Weights of a small transformer language model: 2401 steps.
Each number is 500 + 50 x the weight over its row's rms, rounded and kept within 0 to 999. Layers, rows and columns count from 0. Numbers have three digits each. The size before them is the row's rms in percent of the matrix's.

# layer 3 attention value, 96x128, rms 0.106, rows 18-35, columns 64-127
062:497510585456467525461576419417576463489452482437339565542483463584520526551444532523436497492441481469544498483486465463477498460527481522558535561506473491545471509510532522553410524528528562
076:452570534514520410524419507560459455557525572567458546445515467485453522495503504531477485492556568581455516424439511458478609397476497543578495415383490504595465506524425463480470518513542466
064:549470433551414565552414516424558526473471471488478518516593416517538522521347533446477486522473509485544562478474482450470527467503520507451449543376504423453522419490603494494401533548534391
077:506532549466525461503391496514568546463470504507469494496585501475528484532419495518489517538541518471541460480501570480436534553564496628503393554574494443402398539466461473488602545529477422
068:588438531333501509563488498559475533488502542518426442427539379470429474470500539590518493501441515419479527463518568404394506502449553467510568422480426492455520473440422493525510452474542442
069:540485441460564539524404561569405471521461519545424473470512479452482438598464482454507422464562457541498582567450455564546519479492455551550440490493468523513473488459558505409465519625519601
071:494485493540530478491575486598458454539510529499569476562474526477543470412469521420540522466431440499527566546521544509504491456493516500495469519471449486428443486501427449511455502400517504
067:522535453489465468510592517550475514478567544522564532505485439459511452443512501484502477466538411535574583486465500513586470414506522371527553538523585512485535549527474481518425501543402551
066:588446440478515464526473517495466510480519565510533420413531505492539488504484472503523475451441490458472590479441493409583511564537533526528473510455524534614454518471407461467486478522480486
070:472598507518482541468504510518544531445486477516516567463535529617448571538487602620486457510479446524527564545492450539541475395510491519397514540445471557535476531558501449587555463582480453
068:499486509359468436507458414491469451449541517475498389497442499400551461513525445610544449405425550561532565490497418529440559560485514627469464531428509474524577517490463524399480495462558471
061:450456580530477502592452522422456564574456558458468489464566455444514415501459512606487456488465363546457407487452560500475447372491517485483506516511515549527410409534533446579484478472479492
070:495461479427571530501513497536497497580628413488571452486447496562460521473514471544480504455561577489480453506594519526561433530526457465527426556515394448502556439532539510518400394556477457
072:469474538537460468465465437491493502518494509478575575413465471477639489366589510622475539475478461391495483489414526431540470387542505466527538541528572502496502461459456524547515446568457545
135:471428534481454454565443542494462475578434476517496434453436494501509492476553494464498524514512474533363548424533480480515427501498449478512534544412452468519439500449445492475452618537456463
130:527567455496539484477587459603457507467592531443524543485548545602487539425511524516552505548493483493561624447487506483454480514434462403470562448429478518455507499444512537572448439411620510
137:554470505428494497472496471466461506586468435530516503521502416535433483551424642474436499474444468460481586459447575494476561543443440532592514557532474452514489449558410543465487519493464468
142:507560467470580507555510502478568532536484516479617459450470501514469519485542452638425378601426461476446471485516472387448539544544467572501458511507456507522514514520520455447504495471442527
# layer 3 attention output (transposed), 96x128, rms 0.12, rows 18-35, columns 64-127
069:632520460533527428592509542548532427521550503592625464481447582483537443422467498500479520527519493487524490498509590519495517583358506507448437543415531559534554556597489450458568481476485458
088:496458469448515586541544486430556533382540485416446503455481548535529557488393530482420539513522418411527543540500493474491463482584452503437466578486509569442523539476520437565541536549503502
068:430483599502560402483559463466443480538508475449555462494455540526488472403463508541467465422486442400446420573569487418528507500427461494580420492480435421537487559508470467457558483421535502
091:531464472527516481483578516485595537602529459429529489515405476416561533492540498550494502489444456394512424529578521502482441482474541456510492453468540517541514490503473543388417538518503520
070:483544449567461517496520371415540560569546496489593472551485583528475457543487469380441539491496439543559496500490470571514557459498436443448359527425513554524501539546533506514463491509503536
082:465478487435508527495505464438440524537550505364638560452562539528571545483451507503552530457430537458499495504510480518455494464501543502523568584526481509569521563590475501522510470381533521
081:491490472502494545532400476440531499491489566504468555517554478525450541621536477590434427507511552545477484507469451454547555539500532552567535399566552445441527481532573518610498408586521481
080:475537588466517512505437553489542488546430515517479482512528537510452495469539556388441510536495511437379465488492585538530591636449539584454559421471510539526494566490514461512559509584586541
071:488635513479505551538476465508469552594476560474495560622487486539504556580465492445456552509513518560477544475541404596449612483463472540512511444512478566452490519533555433571583511508452506
083:568502483472571451594425492512499478601602515513468472490494401419559449492521417408488500424503484535459496523488438582432515600378536453524437518552500484526461462521562449490564533427473529
076:530526469588556530561514497477452467613476515521532488555583520549438454421448494411437545589548470500517471443571510513487572472478428428446522397551428457505428490457563397554430505543474460
067:501532518430528573439470602518448457408573508480484521462496490534511515529456446392541575603557577443631612554549557546474544480508461476468491509423520547558544577460443486388566424541507492
074:548514517532437414501571502499518479455388578441543500499527504416407442528485452488487491501517486470492526524444497488501476524551520571570555444618486506499489508562557503501534484454504533
089:511483460482545533552434540526600471401472453478416445581557478488425548616493473497465453512598451488496573486519475538405468508483527578466461502422452545525540505472476488506543480490512464
123:528481409552514468533588458489498492485515475477481478584560530524505525440546513554540507439549468537594449510368461525509503494502518511486492469556453462455577520545403535512479520508500565
117:470490473486552537519479606458560517430471468512418450511515485441557571552471489473577496473511488580450388601615430564592508544496461582438495522606545471517544487492414425494540524484430483
127:436573519530462548625411592527481492483458466548462510498557473415490535484427437610465458540539494534506407592459453520531442452508454377519476452490538508491426493513542505562540437536482464
128:460536457495421514509489511508515476505612545580453533536542474504409499494483429475497507510541524561583525505435519612503569472426499427483424562508518554480510438458523539514529539545586504
# layer 3 attention query, 96x128, rms 0.129, rows 32-63, columns 64-127
111:561477485497472507450456404468526416448552604445551443475536561432451528566574492565601493520522453535532508523462480559446444495573382517494514488507425530493591474488510485499519491552404438
116:528564448501501499450500445526525441472499445397439467443492511483459446572537383536553419467548525573478546447509434506530443558540502549529567459551460486453507492522510438547563471366563505
109:425493514454462447570449503531482496526514478462461560415511527595421489557452579470479507519634504455562507452500401524558546504426482554556564537390475486526478463425529561513514568510551590
098:449456497566499561575461482566452555523560498452507495433502538430433539478504437563501468515540477588508465538473505446500396525533551476509478511468453386450502405561497402453450484434530478
112:503421495527501499503486476580478426548511500531487462497457568411515437460480612608367519549478529529410496498475518547602502442450496562499484482557504435507562552442524501557500397420518465
127:419515459480431513456535552494504627443477520494508498545440552541427576457498543503594476536587484506454448574527543478499614461414543535591461598432482565450522468484500491449501511547506359
113:466546534420447517561486526513498630547498430447552530558449460560502518553509446498480541405499495443481488498562498442426483470506546482512505569558530517525426495521522511484530557542524527
118:461476501562524514599556494522450548461495438542435471523477375524525475464515546470604436528500493467549495484481513485491520493484576485523428498505449540424521421532510377546379496498490516
104:518507466541554546451520456498521506411496491454449399554477451445514502505420485511564404522567584463470477435506553435523545534459492521650544453567495514567574519477588491458405438476588538
109:516474501447509455526546540505467355604534457419507558441444575342498429493501574528517487496561500498533446521452555550508446515534432529470485516525521457463558485508535474558541500478536433
108:545519420615472536463568583497473481461549405527478490508404472371508508603536565537536426520486535532488516538519532498542440499517481515519534496561515451518501498446467444492369395447484417
110:535565535504457471485491443551504522476534466455528466565530572535622531459519482541495416533464592527404483459549554407426563539420506596490560477479437642513508499574487439525456493493401474
127:469566441460496601515499455461538517497497482514477435490474491508544648527450414360444497474514510554464513527490574518458538489468536510518476566437583578518561433496417520506548461577523404
116:491571529434508554599507462553426477550509523506542473538504399455548540509528522441523486427509462483480484468398527488605570499385476462462473487397520499459540487550467561618554454430473460
104:548551506574502442552557581563463458450430518576435433468464530467573381423496475507452446541541499591478537487484434461538454381491551536516490484456496521535538437526566521481593478466544518
126:563521578477489541562398536457535610561510533511584552524540464561503537566403427443557537525478511428590419531482474465458629494564483503453462527531465522525403498472516561411531606512418569
101:466425449466543508507452525517465548508478557558508488482522498500471540462449515378444494438536464450512378509426461510441642577499500506523527521505581450509435519582525487507562517517446529
111:393437544509482393447459541501597518479577481523463438475554477544431468571521581501559551473443485531487452556573509501483422504590466472458567479529464491572400511456498541568527492474506511
097:492426493486506506570482432390463509454581451520562577448492486530420471509510430492494535585469525504469476569469389492386584413476482506498601524485561483602465514440573594485580405520522523
115:438469450550459529502518554534569442455551494483518513498445497463518579542601449441530436534533527505460569471526574559488527420487560467523456577526471511433540522560468424616450465383527545
108:528404422507421476452526493563469489446530454493503458555520529576444553471526499565574514427558487448582585582423515569483483520449554466576527431466598443543508516499468428540496568472503486
111:477487475471563469594501502509551496567495458463418542528450471471494454506507447466463527534434602434563576559446494562491506495504476372362433386414489355466437501459526505513440462425485520
093:536432537519467503614453548419489438482427462507468501543538467510474517432496469639459465526554485507489511542408503436532437528388471522544515670440465490394488460496544574560503434461477450
103:494548501510515462512633506485569572549451504505523589526469499574510586471471489508460520579496609528468489484523581501525449441366615513492508564445478482469516472539455528543471494402509393
107:474574581517513502614533566495515515558498491472500463509510513585510587504483462525483590535510572437496516418451600479474527569546524535538538574535545558548497450539506408474485514575421428
115:584502536561454482475452452501451467601546451573585565508477496547420456472413502518459531497540478517470458509550481405433519581400521320496478448446485458548433604535464527522567552504456532
113:533489506500535546526482544525466514527539413494461602565605424433437449487522548520546553537517384530486419547574468545466473425546489507507533444486438437442508485451474566501548480458489485
100:418581496411523513560449511471488500463603530405465523501512433541556530539383518565430425548480514487418478549539620495388513558470536465497521531444462582509519481525564496449522575525507550
102:528497415519470552493506466644470618511444511448405485493468499558454469570431509460537467591521525556491570502499533490463563609455482487607499480518496520571542499468485494543468500523387457
099:567454437495449554550502541530529452411548554450446540433587499475578456460497499536500466569515482576657466474518525508453509426556504544492556382605502541464470527519532498513462438477535445
109:380416577534501562510532560586528515475481516534475521511482465462520476477580504473564535513599561593568430472450475479448482398570506468512484527524587453500463487463576508524386448461479486
100:497495503383558433462499586496514475556476475542429532423547526498518464457528422510555500562497448507493538552518486487519524470574467481421506495512480418529524518499483401413501505539492462
# layer 3 attention key, 96x128, rms 0.119, rows 32-63, columns 64-127
114:503595516485503509503548553566497530478557515516398508527550508547470397533484495584449426480475538557587521483534424529532509473495495582573512458491471535491354516512560541473569509532499425
117:478435537566467468545467506508488474528497580554503433534555463488438481512604461517452429471504477638425557528480476530450516454604494575474470428555512451437484488534649545516519442505485517
117:468495499550435515458452500545495437510527551538533582430440531492427530476436539498572533576426430450472492436533540488507519469540434453581514431574537547513516435472555554390468516445554502
109:465555490616426439445555528428616458565447421508567395467563508430544509533497585470511576445530496526550443500508485450519458440550444506511689419551535541479504447532590633568502499507528469
114:527482537522587456498561502491467412413475512531556573514456454465534422493526501481536586654436478555545489557410447577458452488527461484498533475505482372453549537577493456540586504505508501
117:497515527440491476593521564471501462403482478549448492500491503453529585441510465509510425545509449510426513452517530474505481566499549639535516519580525518482490459484551408505548505535462491
115:460507462505456552489570492437524501542518558456465492535504470462515477533459536437494570450448493441428475562499499436397475567513489632536480536410511510462470504488488421564396549451447474
109:562564386468465477443490510551533536527465506495497494489417507467470617537562462518498427448502578489601606535373506529466441513550555430502487500553512447566491509551484597487477438521508466
104:480512561451428428572534486524481531477427500503586460453493491452521497480534530533581506445482455601471537432458443566553516505490468509463532467578632530443421483462469524481449481499485555
110:451412427524445528407561521479517532452441440553555444507504513486449431478479441491459543548508522603539459451533434574500450410578554606505460491554493432560492522528596489458448435410498552
107:479489534515475423461520418549597495509513494515474487546442552446490440427663478561560516413526550518533523531502469564482388471499607433545504504458553496456445523453474423538397437403513508
114:538522524527617432437525553445502488472496421515483499499486487477513450545471556459552460451480439490456519514545525516503421570486506416440505539621575471541513559520389483459472501507557587
122:484479538522498444457448534532555516409590477510502524463543511468441451543476466643533433520621567448502484483438528445580455512468542493521548539479487524442600472508570489577501569492552492
114:428435457529593472514560494476519503519498517467482543406496381478539502443518499462500430550478561489537492443504518563552500585458635489555468538566483469523583442504512526524469507501511551
111:501442543401545460466538487467476459558508531470579537481572533559375486432517524558510595567496481491497514477511498612627492554546521522413555410488483402456551471435536550545463523525528517
142:438602434504555460568480478528527530551556486534446544494452486614494613484466509445454520424510514477500552440492498596502469473451390466523518526428543557465433503520541469426535455575443451
109:513517512545439499517419483528500591584432435580540524634489482560459551485469558485582452470481495467503493591546418553471487509401555489490466505533500496483501525389578534577461547575604526
115:435524530513476642508409495560490579477530451506461499533508526433464414575504500560533422461509472448514544492536443462462464473564431468470422487470541521519501585421551519435402529535436449
120:506420419485506457489430507518505455585456449569595543469570504514508585466442522497552526446484451586470515506405461540522448549504510533500456517444440552527567540457543449478537527522490452
112:477504452495481446538479484689516456512412484559454487534477534454581463500434589564491511464534511453514455447535509564532484602516479527509532514495573464450391410417464488445462462497533473
117:577458432442555555451445452484486477564405538582431529534457559540534517504531552521506501517452491600525511459458472479381630396632574516482528468454473496500457445424442453573460432577481577
119:545465500448482657500615443580517493509542498443661499468489518485578496497556566478491548533541584444508539476534559485509472498548520517535491562484459471496490529417465525439562531493455631
107:478533451506519459512492481506504521424436523478474479468476427514394452498436462576456509460394524545505508443439468514520586479553485535527476513599489506566487585454528559493504457458509489
112:479490476571549531532383519513553490487534390451510409385396440486503489457431496542427521501575527480591591480526573509538477494510530562451522566511474463422526426517509405461507493442576563
107:517551364467396563494466481427504469483538546455478479468406471484444526500499463492527492485575475468480499571654460503510546509387528495521496603450489557424429535544425586513469404457556557
118:540475504510527504558544416567524508592479504427528509493562528498568568485488433484468552496416487412558562495534519502507538413488491541515524516549557625502543502527434454499444529631493520
117:537520489522447484508581504434550457583534595551469478495382636559541478454558449515461488539519555526568563515476395498526507501473476476514463515481476510510471534516580471483511480538402593
110:415440533528461530416428503546626506403491432485489478441580523480480569566469427437474469483473553517524600472431447592516436462552407547543513508503575469518459460392498504565566440466548440
118:461446508443543524463480473477501379430509467489485505495555535505509591544659538513548469445454546401483521544502479507510489444518671440489534522447516475458535574532479489533519501457469441
103:590520477568511500534516475493406449504501437506487441474487510461410479522448486532522552481549436492471481592418450548452522539475498428583412451495502457497423335513500523555515472492475432
117:376559538474435473488428481441484526552481539529477415524527482416552510547483550538454416517529483370459482505513477493504481489439486572541450494507483469436438516513393421510531535556574483
114:518486523620462470486436566546415468377511473560478477514548587491504528382451563530465446510596437587492390440489442518503494483464425533456490509441438487512476505454501523463505455522495482